Weights of a small GPT-style language model, trained from scratch on English Wikipedia.
Size: 13 layers, width 128, 4 heads of 32 (2 for keys and values), MLP 320 SwiGLU, vocabulary 8192, 4.34M parameters.
Architecture: rotary positions, untied embeddings.
Training: a variant of SOAP for these matrices, 149M tokens, 3218 steps.
Each number is 128 + 24 x the weight over the matrix's rms, rounded and kept within 0 to 255. Layers, rows and columns count from 0. Numbers have three digits each.

# up: layer 9 MLP up, 320x128, rms 0.267, rows 82-116, columns 0-127
# down: layer 9 MLP down (transposed), 320x128, rms 0.292, rows 82-116, columns 0-127
# gate: layer 9 MLP gate, 320x128, rms 0.274, rows 83-117, columns 0-127
up82:118124135148129143110144165111148160125103115138117086132098140158133140116096075123111180128112123103087138132163159132132122121125081147138150126144105162104111133161143110081152097166101141127144097100138121129136173148127133144102115108159131109113180171129118104129144144134101117142145071143097111192128115119130112090168112157153119125124118130112118115116137139143132136109119
down82:144103145120160116157140142147190087124145177106106106131128122078142137114110111103142138092120145135102149150132132132134159159136143129109151095117057174128131131185127139119115087163137175166103125130095172119155131090150122151119115088175117143122158115137155137185130132148116123129104114164123144138144083124070147119183126135131101124122123130098147142165156100136095139121161
gate83:167145101094118087179131114132127125123118117143127141089119118165127112119123073126114128093116104068098141144153147120110112170126093098116199125117132132174124147170179081133127142129144118131130101110123194145128103124138158123160118134139109126126142122140140072097132098126137147148138106095152125100114096096128123096121120129156143166094103118111111104117110141159123116124136
up83:128115142132148122134126110115149152119119114140121159121136119092167125095114134110133143136159126176134148132113128140124135106093142156121121097104120110108088097105135134167073134060148116121153162133135134082099142139109166153143157141135098134115141149173108114147119121161141083156149111137118150163157106051127104139095095173187115083166140146113101116159088128110117121122146
down83:114167110132101143171153115088108169147071136155120087131137132152089142109133161109113137125108118181152113092188107115138127147105111147130136089101163109129135104115123141114106105106134112109157188105076129156176128110158136113111122117139157117146135124101103126179114125095125112098178134076117050140103125140140155122109128132155121173128134138112096058106091136078150092119134
gate84:136093167121111133123120087132129156131154115129141104145121174158121139140168123146064149121111089121108118126111148134124080146159112113121114138143117159139149134134095103150089111131138138128092128138155134113178145131121147143094131087147150119135110154100111166131130134115124152130167108118116078116118112141102169142150118159136161178071156104141156140095111135097114065117102
up84:115166138138130160150144123145124160118140123117073167123141091152164110165127145131125107112165181141149121102133119152122089132163134103088144152141146143114137109143126123151147148152141094122154141107093135093121121118150149134131099177103124094147139111175139116118145122094086072138141144103115122129124105110101139144108156139125110109127096133141154128153150127174091179101156
down84:072207085129116115121160154137133132132117086110132116142119117113184105118053123120116125114131146176125126127110109163159124162124120126094121120115143079100145106167102145119144156134128099131131128117140173109102102165164139115133098106135154116116157163168131086109128132092121123138130094142124130120123139145133144107149094133150126143137131110189099138125118109140152125173122
gate85:140145134124138097091121107112103105117158161129163141087140103126147127162083139151139152091129130135113068091128146137068137137094153144146129139108153108097148099151149147136159109133119132112111140163126173158115126124104146147143127146110138149129103128080121113132149164148169107139097134121128112136088103039145125097135102172150197105063131132081114156123162112122154114068179
up85:105152163159095112116163130120096125111091098123100126115097103088150165146111150093118201122103155115127142096137170114137117141059118147170093089128141122110142143123141110071138105116154112130146145079117122117146149095140122117117166135144150126123103127117169113101129113115123158103120112186140113141147140113177104141110139096089115159136126153141153150147129095163131119055115
down85:110131140111177159119165116113116100126193122119135133139130109114139149197152132122137148161124157116163111084097130145100122126098141141156133140132136096181152126115143127143149148147113157106129143140111096187126145128105144128131147124169140137100106097088131143117150189113129120122072129130129156132105153117126161099135131142149166137133127143075126163119114150104149099120150
gate86:153143128093139118142143159112134173115137105155154128148100121138093150122140167148117138134129114108086143116113146127133152112135158140128128095110103159114114154143112182153173109120156108187090097143099148128125118138127067131129166169151122132138160163109083112126099186108136129103142138134157159123122116173129126116109139096118156142170151127103137166135137134149077137130105
up86:108159123098116133144074126101086095121133138140115106111102111144138135142138102101131128150158126120127155151118122124106127143136088116146097100122131135125108143118104168124134129122169134114128154101121115125168104071144118106142109142121078169137127138091107126152150141149110104084164141160112070105147112126161133095145151081107100112097137120164156109140108165153140106105119
down86:166141108124126131114110174093112128088100147106128156121077125185101156148101135127093134128139118135083154160124098119152098105151098121107120106135136122131155157132087140132104096111125097120144132067124118108145096111158126108154129114142105156153138109098154112141117138125136144087095147095128142128094100149133126150133118116101105094115119124156142137140114132117131126142096
gate87:176148108114112116129107122139122135122162128144065135129118124173132152143129123094122103143124142094092151170148164129171159134072159137158134126113119131118131135148142115097179169147148116146128126115107155149155131129111113129147102108095092125175145104093163099128142155156109093130115092124153146114108135120143106111124110134101153154139131120071133143141114134154141140136136
up87:117128090129141142142136129172148135098082094098065141172128093116127133103174119143114151169089124114107137120118143106140122154129125117168092135081146099167109144107176124116086140134127142109141160122164098091121139148181129116104125144149147133142129123138126161125129102126184137122123167129146177132145084117126098158122159124090121122157120146138138132118104134152128140143082
down87:140069137175108123177163110132117108146139133127119155129138177129136152122131170124128120154156145129137118136163122109139112133117094140117139112141139162108135174124096114185141191101143101110113084111110118158143141126085171145118169148163150157127120074159168141071145141103112123134113113188110141157092134123105109112136154135083138115099106153141131142141158138103115122113148
gate88:150120110156113133123119156113111125149150147167160141121142059098151153075118114128156115139119120148127116130161144104144138111102132120155129115142113117101118120113169131162152098072126158148127108085120068093131120097146125146100154126100166128125112097105115146087157118114157187119147124113126123115149117116102138115142117159149151101127117130084158120134137146096156148121159
up88:149134078143128163135120090131158112124104133130075146165121159087126134175211102169104117087145138094158146127144186134126113138155131104115150132152153143121116137119112168136119122097148123120108107170101143113171129126119162115109149131157098141125130119142143129150120098134132162127117105089125109128119109132140120113131149136122125128155135118152125132098103128138175157152139
down88:126143125143135127188154090163116109110181092142112140121103151112151117152133105123128058125136150120150132116117109134162169139140123122142165153088157124158111129176131137121129150132127134113137152133124155120158143120136090081113102139122117123103150127115153181191128109106111083151101093124123125114105112121131094130106112110115130134112104133157117105144102173121141108143133
gate89:124153121126170083159159138153131113164103119127164094081136099088146143166169085149150150115116132126142105135153107109113139091128117129137147155087123086146157160120140117141111143151145158123147112109098154113086110109076118125122159077161125132132091103107103174131067105171110094132087146088163134116132111149133177129118176135088090125070120177118113088145167141098145114115128
up89:107108098145111115115124080131144114081153090144157141146169135139150138140137116147166137108119144135134158125154150141096111185131134114122095163138164117101153147143120136126122117139126085146175121141130123136114111134083108155119134096159150109149103145125117158094122159124106108141116138118152173128132132144088122085159101119131111110135111150124151131121170121105149137145150
down89:151152125140117131181135138106099150126126122120131106123112139132109094116104133110091131146138126117138073137130094109142134095097131122114117123110196143132123151113167089146139131118088097081100129140121184115148089105134151103131108089139078114094145125125131129134189112132117124110138130105122136163099123138109097149111126128144098111122160143130109112156130118128132121133133
gate90:098157146123069150128120115131081154150137138142148127084085077160123111138146147129113144158116135109122140124139151131132106143139140152164148153142105133128135131115185114125177140093165141118131098150145143120104165115107127175104135128091130117117103158140159139114166085159175112146188113131112115109112118099150107106094117130126156130153126105128106172115147137102127115119128
up90:137131115142158122103119151103106126101137133140108120121143100155114089143142110134139180124153167128104162122141123162103128108176176181099145077181118125151129162153123075104134152132115131139154145140113150151093125152164122086135103113146150140110159093102128127126104131156084141123132124142153112121147094119116113127075101163112121118134124150145153128131080128150130153128189
down90:144181168148120131131119125130137131166159173072128144120097168116168137134129113110135123142127128125096131135112117162098127134109119158097142111109144105081142101105108118115184128176158074158132072111133145132115161131091118136136135111102137084163151154130145126115111128151115120125074117094125115168148133163144138103149159101161123122105125142147138136169112136130156152175112
gate91:132135189123190149120141135120104119114151155120116145085099175171162096118164126120107136169126137142111121127133113158167081136158128085128116143112119141090130106132148159126122162133085141141130091164151140130142092139137163122121142102079192032170113072116134118135132069081133134135146132123165150161129121138102095124112128139157141154131162088130087134116094146086157140145058
up91:136140101137061090083167080139121160116088122111108093123113121096155171111158130120164175135147137141168165109129123125144137110149129139104176099116158109135160168161165116143111092092163117108117156083132113112141126082069082101111156092143115130097122144117128112149117178121147119103114153123144128117153177102170139109121154188155122118127083126122128137117147114136106116120126
down91:134153107106108135148148152152091098149106113132100132139154106058104114089100109136139137176140122152121138153093118136134132139090129117133154113122120130105112166160155121067074140147120081149088173133129130156112144161104129106163109114122093168124119130173111144148139134189109122088129141141094117165164137153079149105128179174129115050146136139081095125095121138120124091137119
gate92:086096124119130134094155129139130088151136120131131090121116137091152139139149153074133113117079164103123097143108138099062096143125158098170094149168107140143098137155164178113121090123128109142130071146132145179074102119135137153114120121117128148087118126094121126084133114147123115123133141141114118136097129154131138136170181117099139110135152105124150132139117127082129145126149
up92:152160159139136131145123140114154158142147088082098141135138158101126124133107135139131123143157122137154121189148163132155100097146117127098131126134113081155151131144152109126128097133129123108151126124136114112152138133123117111111152113114137118149128118114087128146111156087125139071107126107155158109141144156118147112093150127144160086093109125079122128095143165157122127149128
down92:119124138157139121144079138102155132108152108124130128121071117157124156178116119118113101110144128118157152127070127132169115113089139128107129110146140152126093153122153148134127128111113145161128111104132132118149127115118107096141181126131100150139150158109098117162111135161113148101113101178138171113145139162131169178114092121116168121162104132131085093079118137141126166142131
gate93:117146115094094130133108138096167141088131140165174153146147088164152159127166122129118112121096109107132137121133124098112118107160152132114135105143118127131137130108162087127192110134152145116158123148099099107123110116112153144091130119123157143140124084059139117165070126149127161161126151100136141116055100144122101121078171096143123132132119118135124151195115156121112123134171
up93:163120170124095106147091106069131115122115144152157141123124095128092138085137142080120098122127137112153145126146150122152120140132104115126135087125123109126114106135064137115113085103118090130136073133170065089103141123159134086105109097127136134100119181133105119134136123134133151131137114180140150100101110107123181122148108107131185119136168136162121121124152118108075110089107
down93:164136151126173085075101066137157080128160092145111123137142135132106131111133131160113112119132112133122142129134154113111079141148103156065170121096128077113146123092116112087151172156111146146162112144122108176118118147146084134103097167140102153105091130115144151128112102140130148073121128148129104118133085105121088166112122094130101093130108123126140114130115107098132142138160
gate94:138129127116122170121094129172102154150166165145127133107155123156090111128139128177125107114149119097092155138134163100144129128176106136135093153121083108138122113129156118103114129082131148128129161104106094134140073127114135183130116091135131178150091126100145119110139132160123108153094141148135115131117060118102162133117165128157122106129074126138137142153106157136114119136107
up94:146149070150092129137125100166139161167122108141102154130118129136143105139133134146112111160097182152142118139143133105110099124145148131131172118164157127106142116143124157122140109129168084138143136091105151111146136141151082148120082184122164127137145089111139095103124146104120111106116093109108104128102108133111160135124171094129107136145127157151126118126132159126146108093115
down94:137125095132136147158121129105147135137112160155154106073140113094100142140110123135140099136118173135135103140126135130128153157130115136153135115153058127113109130147125130096137132134122145149124094149140165109108106113111084131106124097144111130127105141157151107156126140120112133138144135139134124095113130098112185173126090094126094096127141126134114125151082095133135138121126
gate95:114133151100189151137132150153106126124132138155142151120152101097140135108130201135131130120069112143096174155162174113144119139118162107156114136126111121104164145093108126174109138111104119137083122132098151068100081126150136117135126143084136124099134163101073144118156120099087202110137149120138144122122115131086122127148132125143129099148142121136122113137098104141141190112069
up95:144142117128171114099098196145175125160148139155102144089121167103131096090131132134088123149132138116112155142117166093117144139155145119140159107165135116083120140107125124105088115129120189143091136090128179165117098078126142171148124141130124181164145147133074113153147115111133155138112117140078142108127194119157151084162164170149146169133104133048175098124133125136144114111160
down95:128135119067165129126137108144141142123140156092134166153162119075156087149108092149111126135141178160105138141077137149110050143153107118126118117104154130108111119146143112111126125165151120149180088159136120101125146124154129144125136116178101131112096162135144089103169167162131141136140079133155137127158140070111168129148150110154148132159110122096117124117112111156080128148132
gate96:141139112155121121136155106184131147135116105171097130118135110118136175128150177101129168110145140080123175093117125137116123114102119098119082127131129130142143143113172146168134105139088131105142138136096131156131123136138098159069160118136155135133099069155139141132149093176111111080132147113127162139122108111092091119143196162103123110091126141126103167142170117119132108157166
up96:144100150094136124117143106099136156149157112147114133087131106147122139133107124161123115140124120143120113091099129131111115094092084073110139146130079114152149134128180129126155101143083162139081150153123099130124117100120128127112154133157157143134095139139089146157113150159132136143135129146149140115128143148151106146105176127134168122144134132144092130088116115177077126177131
down96:112148145108112160122155126117105145134151096122124107130107163183087163139103135110144101122173122124138150076141071143091091108109089060137126157117085168156138095131171111134153132135117153157140103110081130154141113155175159135096147130154134104122116109098131124112139112123112140118166155088130158129138144139149113167112155132159095091162123127113142136155126152143088157147123
gate97:135146109147087110156122127092145101114130141152126095139165101151116145120123140177131156141116132116094130126124089096110119105156129133134140123142112095090097190117097079140147092173113119147135125109129117103121166145183129138104113144114163136151113111128120130110134105140111133095122141106110117128145088120133127156125102120086153148106110132133140120125155127128131130125127
up97:134148146157130080177135102104114141097128130144116085094124097127144113111118177145120119156122090132107084089108109096103133122121129149129163126100122127120148123137100128106060157150147146127145148099105103131134150094106148105064121134155123154132104115188119155123125137131117111112122099112122115124143121114114112109159108187095106112144102122175125109149135124151101137155114
down97:135139139148135130129141151141071169141111150126107088127127120146158119126155145144129126133139095114103136056159138152146095143165154129101135186123118128122088126150138088142149127109180132125116132147167143135168135158083132126119103125186115148199141129096147170114157153156124169123200107121103138170128165123138110109169138155109161152136083114129150162125145107104104121136127
gate98:162143130167110143094131139136138065140110159142114122141122136136157132136161166109112127133096094104113125135151157126148129162122151088110132152144123133125147140124092111063107149101137101165130138110142109149126155105160112119114144103078113113115070132117099127147119081171087100150141128146164118165151070098143119149097144126093127111122116129099103185116157140145134131133121
up98:089132134136158041119098142091172125120081104150140132117121106156121142127139092146122155107151148153159128136150141114147104079104169170104120129105158104157084116089152174169151112110140172125124122097121173112167123125122082131113108185135090153149120149098124113143128145075115117150131185143152154088116148114070122107139164137181125151117137181156154114121075138107127135158131
down98:128100123153129105095153136101162118171149167181096124152141090148157156076098093126104133135138128121160121149116121074143146101132067139121087137083088112116143099116097158202157153120142132134144146119109138148102151130143076145130142081132106171149188116127124088177131102103075144099117171174164143145170141103137140131100095089105122097126098170144085086137113151110137126141095
gate99:076166131135101107111142196141109174169109145116133155111126124131091118132092163181137127103172103149155146135153157145103159107093073128125128089117145120135111126127174123117152124120105120148139111108147120134116140154148140111157132090085135160117134139113108131157119144143144122155098108131150138109124098111165124098139068148110164102124156065056144139140147108157130114096127
up99:104140115132109110107137129166158138110125143074146130128133147145089155134144151153126209102130140124135129069110118086104159107124102155089123091132108131150137169131121119121137154111091124135119148139121152096119153129132099106114137121133152132106134112112116161113115142103123184097159126152153106150129104150155104132131102128117147171130116116117124140115085151121087123124145
down99:104123129129138083147187148087106178125136095155117153104132143138132135137142169150142134138196117155150114136163167118136152144131124137154117084136116083129100130124144132106137154129105123134142150169165124162122121156123192124149115111122135135126127103140099116108135126110152098119092092122119115109112146115124129117114086149133162136129124126094135135169115117123125149100091
gate100:110153115179161149090131125121121105162107135159146129148149128110142152104114133120140103127118164127109122121117167097159107107108119098103110167116164091098134110099120116108146101091097143102149125123175110123181096094121090168134101127092132123087129172162120160077135065166086129080147110105101106104158138148085149129184173130113111107112160134101126116163160118118120108135098
up100:122145139112113136138154139101112140085126108136126119134121112172107093077114097092119102100097169154117129091139124121176153153093169117121155128156119140094110143115112125108125155113116111099166100106155132117166138113140123092106093086131081182144147102129162143109139122119157122114125112144114148126150135116151180146117145185122162117188152156117134135101093147112127114155116
down100:112118121195121158108108107140162119155150163105100120118110156120137172122108110115143140155133125093100112098096141151115102114127079103138119137126104132145116139133144126142145100115142122147108164146136184137132080127176149168136103126105156157138125092164110108146151112098107124141144128131136138139113153121149142120139130117086163095117109139124123126145099135112170110109120
gate101:128140118116120095133127146146125127134153131114181118099111093074120105140133085109134131133168129084095164178135167096139165134108128156094121147073130148163133132155162145161144134118115097144146149116110116097157115156163127160149117157184090129088141137145116125172108103141136100116105151154165138088137162113130096112143167151120154108098148131153125140165111150164107116095126
up101:137142096126139123147133157092124161105139128118139134129128114107100134175194149124114172142087086091149131117130162154148120147065119103150150184149169100145108139111156140104119110118137112139101107131090154127125117086169138142168128141144130124127136121122141133142138128128106125143114093131098120176115102142135117134112120130116111123167176125109126148115139109093141160112143
down101:111112141127118125123116173131125103118117137109109100144105115161160165107116141134163115110169115168103151106163109085127091099121090111124115136088200130149171166141105140125113139150162150104131146130117139114138115125129078117102161134159114159114152102173131118127128127122093148077152126096116091191103108081121132104122123124118121138149133136147170146125105096147152097130130
gate102:117150098102110145167110133120139148077129149101091148147168088112085150180157147138098094120150177150136168167138156147103116124101095127159151127158110108091114148162118105122101154116109118100133148134129159130141129123123099123126132135076102090126094161151144140118148139147112163140115162121127150173124131193143162137117034119112154096132098120137142097151179147147142131146111
up102:126129152129118180159095144111108099156158123116103162144096146110131103083185077139131130128131133135128120096118149161120151122105136111165135105083119165116112134148128127095115137160087123109079140153154119157147099119155148107130137132145152142075147110174119148156125128147144115181140122130117176124114109097162143116112154119107162137163104184141130111129074105141096117138124
down102:168090162122119123160139114141095125182130133104132151128098099139112117096120144125150131137131155079105103139115115141105134104105163128106126139147093122156107107163155127182126125147154150122143137162134140093103140078118116082141162137157127160158110087119099142092120079107155121150124128104149180143140146101121154138166137132162123140143142112142114146103111071097140156147149
gate103:121123097157157083125158097154124147070141119112127129127134144106089143071111103097126105106122141123128121121122131137108102132084168160126138137149119127125118185124059130159089141180137132142107085098144156126143129153108143169091137143142179152128149145118156141103155166163125159106131117110169152118122081164118149147123117103103157124114147085146135108146125140122083148116078
up103:101159100112127161136139135083098143100136131117143134120122138135120124084134074101135151087161132129097115120133148146163147062096129100153100132111120126134174135160156161163122131133096145098103117103147098159099153124151177149103125136119152103135101104160145102145147133133129149142125159168104142115150122155129178126108152135102135105115138159142144144170170095147098113148111
down103:128129144104127124102143122157124124143117159122109173136094115130131122100084096116111092139106120117141106150122075133092119139120145091148109099114071132092137124101079092077159102167135085110130108128108158137150118163130109144134163114120060102143101117096131141128154137083106181140113110137124141173154141160162107110144141131148108158167142133132141121096153111139155128108140
gate104:146125130108098121150129106125139124082125139121185154110107110140134078086111088140130145175148102136096156111075092110123123173135110141153127114105159141131119113106143121177150141150059115124105117140108116121135124124155164122098138109134090138141142155153137145104102117126139135119112142137119149178103139103136165138161137148125133107106129137141117145121129176149116130115116
up104:128147131096124131100129116113091103137116126100110164134076118135147130139118123072140148132161164111179091144121170136125186191120115137118118126096097158121129138111108124118133123104120147132103154104107118113144120139160154124186135120154118130145072129128106102109148132133132094117130106141179133138106150109113138120132107137137090178132145113113164108118111131116123101117109
down104:115092138165113141120133119121126161130104160154113149146154168124081153134150136120171153136088111125139123144130073139126077116105101131118138099127167102136121147093125115175123124157113135150145131116160157155119129130146105151088118145095105129121173167149130079109124141117162114120140132111121109123150112135143145144147098098112141124125123103106105152157133138122122118099085
gate105:132088164128095145128098139128151095124141147115129114135152165117070159121114175181119126146141143110136096177122169139165101143077129095094141141150148093152097124109173155172137157097129163158150116093153118148091076108117121117076117129157132135108106139117135098073108191153145176144116086109171161120138131141085119187106127093105138136101105147097089122123115166116088115107076
up105:108073155189171100157127132101105167109152129126074137092099137084122167146175171162138117145138121118150100133149105120093142129088128133122104124153127115151123110170172100164103162121114158113146131117163134119085124137116110154104110151130118081120118138103175113149188149154148118106117053136147164138112124131136155133123136060175160123101157121084152116165128135097121160115124
down105:137061135152109122162113150144115096126181106103114123133130112096113124103164135135157128144138148120108078140142150123150098121131145137105123135139136147126115147114104136122108166120175150141114145122159148158089137145080143157096128140107119121199159110135146115096188167185161089135132099166133153103130098146098121141129106132117126149059116101128168175113138138134125109095107
gate106:124139158160145113131167169118160116144097119116154148138134101129139102127126079138104140121080162136149164099099120150135106157129140118125108122138153152144136150136124103097133121140137115130116091128089149149123102147144136121138096134137125138172131125116125138113130156126112146126144141111131133117112128086120121131121158116160126150105139106097163104151133109147114113131105
up106:134137112092125125119091111057112143127103127136138127161134156145128125139139106135150087156161082105103089128136118123136118123116123141121143172141107149153151098128109144161153147157145128124119152152116103114119183137124153103135140137098122111127134095125165153117137120148110120153106157110113092119132162127135160137154155161110086123139127147138138158079124111104139098110154
down106:157128099147120124127138115121130161121126114138117120148119154080127119137118125123079086136119103162128110157142098159133107128140145147137125166148119156125150056151128104191120138139130148073114100159158084098135154102105140103123169096140128154136129093156134141180136125107149117121110144144128098117139163130148130136134098124108117146179117141118126136114109136115137130054154
gate107:117142155149168167142132096104119085088124115093114161128133102128116132122141090152151129090141054116130126168114154117103130132088116129083105173120094149131116161107096190174142104115125119157128133147143139097138087114103121142116091126140120071168146104135085148115170129104086159118117160065115152100152136119165116121130145129140148117131060142118110106138125158083151149152154
up107:106123106126134131086090085141134101149142093146152186147155167133154068157150104132157117165101102133160095125097144128158084133169143120116160122111106119144156109132107116116107153153149138159129142112108157111153123159130130129088119090110162157090093082147117097142128160125102144143144117085095139062116092190133135116111126101126122133111117110179122163140094151135086131186123
down107:120129134137143109140104141136085132124098121157136120153127107148151079122123111150111118157093150100158095163081109127125123131114142150101167118173106133111191125155141151130123166144115117147102110114133118148112121153120133117169166090142125103117103135115117133126169153085127119173161110118143140155150130106129135157102163149121137191129090096178160136138147116147177142135064
gate108:161163156155118077112140155102150129122116094121149150166074113143129091136122114108146112128123105131147148151131131164140129140153086122122125127129151131109122107089114146149122129128148145125152166139118130112103128118129099130114094149118082132140126118172127102125140165122103105116132144120127133141137120108143132118094109125076147169152130113149110147134141133112110113141142
up108:135151155155128107144124139156109125142137106122145115107122145155124114126103109124150126122118138112101149170126128124134126126127154161177085136154131099144108094152120144120115158127170132155147092149086143109090094095100088151137110107157104094139141133123127142132096111152106102123150145113141179093171149139154132114071105128136100128119150102130157129134141108130102115173136
down108:136129120103106120172092138175132147093104154134121130151151119133137133136129127149087104141117094125102124040109139183113151103127137086129135141146110146137117115156103125101130156095126174112112134107151144113130127133134155113154122145073105139091115127114125152131131122086143112122107097134144088117117142142138140117138142126134126079136124167150091104074075149130148136151133
gate109:164146097134145139101144110150126154112130113116163112133116126132160148140114112180164119147131135103084106124114130166117100119141163107153144067164113077128144182117129126120184142101117116141136112181133194136117101101123132121109147151126122129122147139139124146120166124122151151101103150116088152152116137175158154108126103090109117181105134096112130104095093181141116130125089
up109:126109160101101118142109123155136106129107098144125155135106139133116155099119140151144146178125135111115095124161109122132120101124153128153129105129112085120074129173143109116155080128150119095169168145104086110111115146123174149146121129132128122144158168137118174149088155138130115133100184112149150149148143166145134166123120099128137142117114123126127177101096107103107125111128
down109:116090145126122116094125123114119160131066147135130119111105147115145149129151131153141117084136076161122108146178135116144097116122132145098132151141106149104127095123107158112096126113129182107101163116093121103104101150128144182112172112181136130112163129125118112104113112137114126120094127134088115129146115121136106106135093143164138135139134092130153102116138137131096136083177
gate110:078129139200153124111141146150133144154092111120136103131126107113142137138121116131128154119100101100157115114087090138117106150089149126119121104138146152141136117131169164110121095095111110150136086145125129171138147111144111134135088126112097141151112173156145108093139073126102160141127122157127196145135125123130099117145143126150172152081143137085117121146093125103135148123133
up110:106114144154130091056114145136131167146112135105128092147112119129111156122118133120109120106087116136102150124147115102105133091090155131120098144173170140151095133109134085117128125117187109127138105172140140177110109091142139143113109136129106155168136126148147096091108098156094140158142142158114139119143156103138114114125100127167168130062100122153142145152147141124162141184142
down110:120095110126114060162151109131121106153101145125139145143133088127118114100173128108139127140199108123111115116156117130140152133110131166141119144101067133181127112142131092039106134108145183131154104124117129106131156095150157098143120123117136126187146136150161138107123112123106118085131132143152097116125159141128109165104106111100145108106136146156152143091108124178129152128148
gate111:106128141143132117146172148112128087091128159128111123147144089179112127146155168154099077121132140132088136099106099095124152147097090127101143103141128113112131150085134053141151103128116151073101143163149117166122107113103135151136140173080138132144171167141092178138103137184082098160127116162129162151126106120121147112109132106087135166122141086138080089132124098073132139156126
up111:112129157164140074122094126120163154142115150171138141100065171121119120110112121115120161155153150125135070131163139122152089114127143105124157175150129169157145086163112119114102172133063118105160181090138103122119139131143155169104122146109144119084082143102158141124150124107184092127124120158170135178119108175095107139112120176129164095123132102139186188133130138162102111100105
down111:103166126074142113122136144104183105107093146113126168140081168184170116129121105117090075144090085117100109123120101127138155127074084146127132175096051152129134129137103121140117095089116074107140134161138179150130118145132114141158165107097160099120129134146129134143128125131119186084153132132115096147159127119126104109127144161167166143092124105158147180134150115105131130099156
gate112:124100097152126171146101160133130129093144109170149163097115123131107151112136126141137104081104126121128094120077119142131127153140138107136141112137116136087108136126120159147153139123141114117175150113103078102137125171127089120140136114135098147100129149128148136163121132120138154118129132084127117151145134092137120124129152151122162064123136105137120163134136135117163132143129
up112:115133087123146140122150144102121142137155170152149096096110120124156128133088129116133150118131143167109162149142136144137102097151113161145118106150180106151136121084147140143128113138118153138144111147175101135121120148110145073129137144134160168192117188097129132122143074123122101133135134101128143112125092114099125126103108172110133147127150148106141149120148098127116155120113
down112:135129146114155085129108131093084153115124102126134088136080145067141109134143142134144155165137148157167142143150106108094118152145102163139140141102150104128172105121152129072150169120116144112127128120117183135112171129197175137145120123148136155134114117111122089085155103151110115153159084127118139135123141167142122144146116114115095163124106085098125138095133145109123108144154
gate113:121094164130148174142125097175126129084139137096140161105146154138144081145139158123108136114116152137129090106140077112115137144120131166146136091140121144131139131188157141121116147132110128158111155107150095140083081110147134162098152097123122138134148150148157047119113143166105099066159151074156100145080084116095156152179116059171137120099120108103125138176145128113124096119126
up113:146111145147152088111105153156147109110158098152150110134193085118168130148180119151098151121119109098126129129153193105149102063148120129140119152119162152105134108085139138079159126101107115132136121101140134091153104144136160111143093135187080105109123109140110136105149150135120098086169127112139096124140137130170157111149110083086126109123103132182135153114123125122095080161114
down113:130125182186103157103161153098185129148085133142105124154164126089098128168137164141159144145118100129148129171131175092096115104146104134105176120127202106148120101106132127068110101155167118132140139116127127169150131143155201139138098128173127098128132173097104157149094147106152152141121146118104142135149152150149152134162115143146154121123078131162086124143124123143157103159113
gate114:188141142119112086152113140099088084132158148137109141114073151107130113138113120141115113094102142131140118107110099134125179118063116139156127110120166105124129128129136155135075127146136165098143177119113105162131158113145099130134146088115108103108131117105127095132089125096109126115140144134082126120173107119114138163121091110111130112091150129145138140184125127143106151096116
up114:136114107138165132179138107101111121133132166152093192131131122124139124129101126132148123126129121121121132081115143112108141120088143112130103102174128116121127100124128129104134112129117127125147128137152152102114166112119119129148125098154140128165129132129111092134078168123080097144160103130163143108098120164116136159151133112139104111132111156149133138132145126095115133104085
down114:127150142142145111158146116117188161121131185157135109165121113156134124085156125112132182148101132101102153107133122157149133116155096112115103119182183138142120128124095117123129127130150164155118164102138115133115160124142146111127086142147176106110156124122141135153122148156134125109168090150141118116159138126101150107137096128125142083119112119147111097136161119152145098134058
gate115:176139133127149073106124146108132075135183158149083133119094093155134146126125142114125099146104125100106093118118123119097123159124154131129098096132142141076122128157134119078106146117170125139131130141133084144159155105136108125126152106145117146141143078120115120110136090163085154122132095114179118125150136115127140094148137102104139126125138151141110128147089137151081110150089
up115:121162109177091130120157144127138168129134141130144125100139136115138120150116129126114191150093117147108177106158091138094114176113145072117106126127151145122088098162140119113138112134159140131116166184119133135156108140108101155141119105121144107151091136120165163136130109139109147144149159152115126098111122125102107114131134087155161077130145163128141130155117090119165104105153
down115:133101079117100123085130113113125147158117166119112130118146112128118164148133092120149110105099107161107107118102144129128156082129107139144129146072120122148189138151132127103154124137119122117118140158124133134137134091094166099151144120091102181170097170148148101097096111127124143155107103177175177121121116104134122107126101111138083172139135160099089153124150124079159089145113
gate116:115171177139095162112158130160144118138168101136136125098120135112096128120100104163174122136113207139118081147080136165103138137118186085139120096119116126124124134139135115119118195129093112153131106146152149065119167156117122106094128123118151158104122111122130098114087164178126121117075133128119129142116153140117159086123157116160155108117148137112154137123124151143136117109125
up116:116138139074137088126143175145127108141133128087084178151095111111128133104101086146137159138146108168145164137092158091164162046083137100131109137153108133151142076123176149089110125132143163109139118151120140134141133139100145163135148108074141140191160116098101129142086147118137102135137075091111113153158166125122142125143138148157141171167106133151088127122101138153132083134165
down116:158121101151120121120143119154142152111043123094133141154128107131131146119134178179146161133129114146167131097142137130110142155079112118135117131132167135118132091126139100121079086074196117127089102121123110099163114115141138137144145137167146154152137129146081109186091109143112075120161138122147100138132132133139194133159131124132180140146118117144137120096095147123091095088132
gate117:153123118169145113126140085107119121065176075157091137124137086117130106119108107149110158096096151141172114120162129096067160175126109132112146102096110098143113155111087126089182107158140116108189155131132131105107111151149134159138095084128098101128079154144157067112083116109090093074105127114113091122117059121129150161161148160110145143123136128156141079182108119155127138114153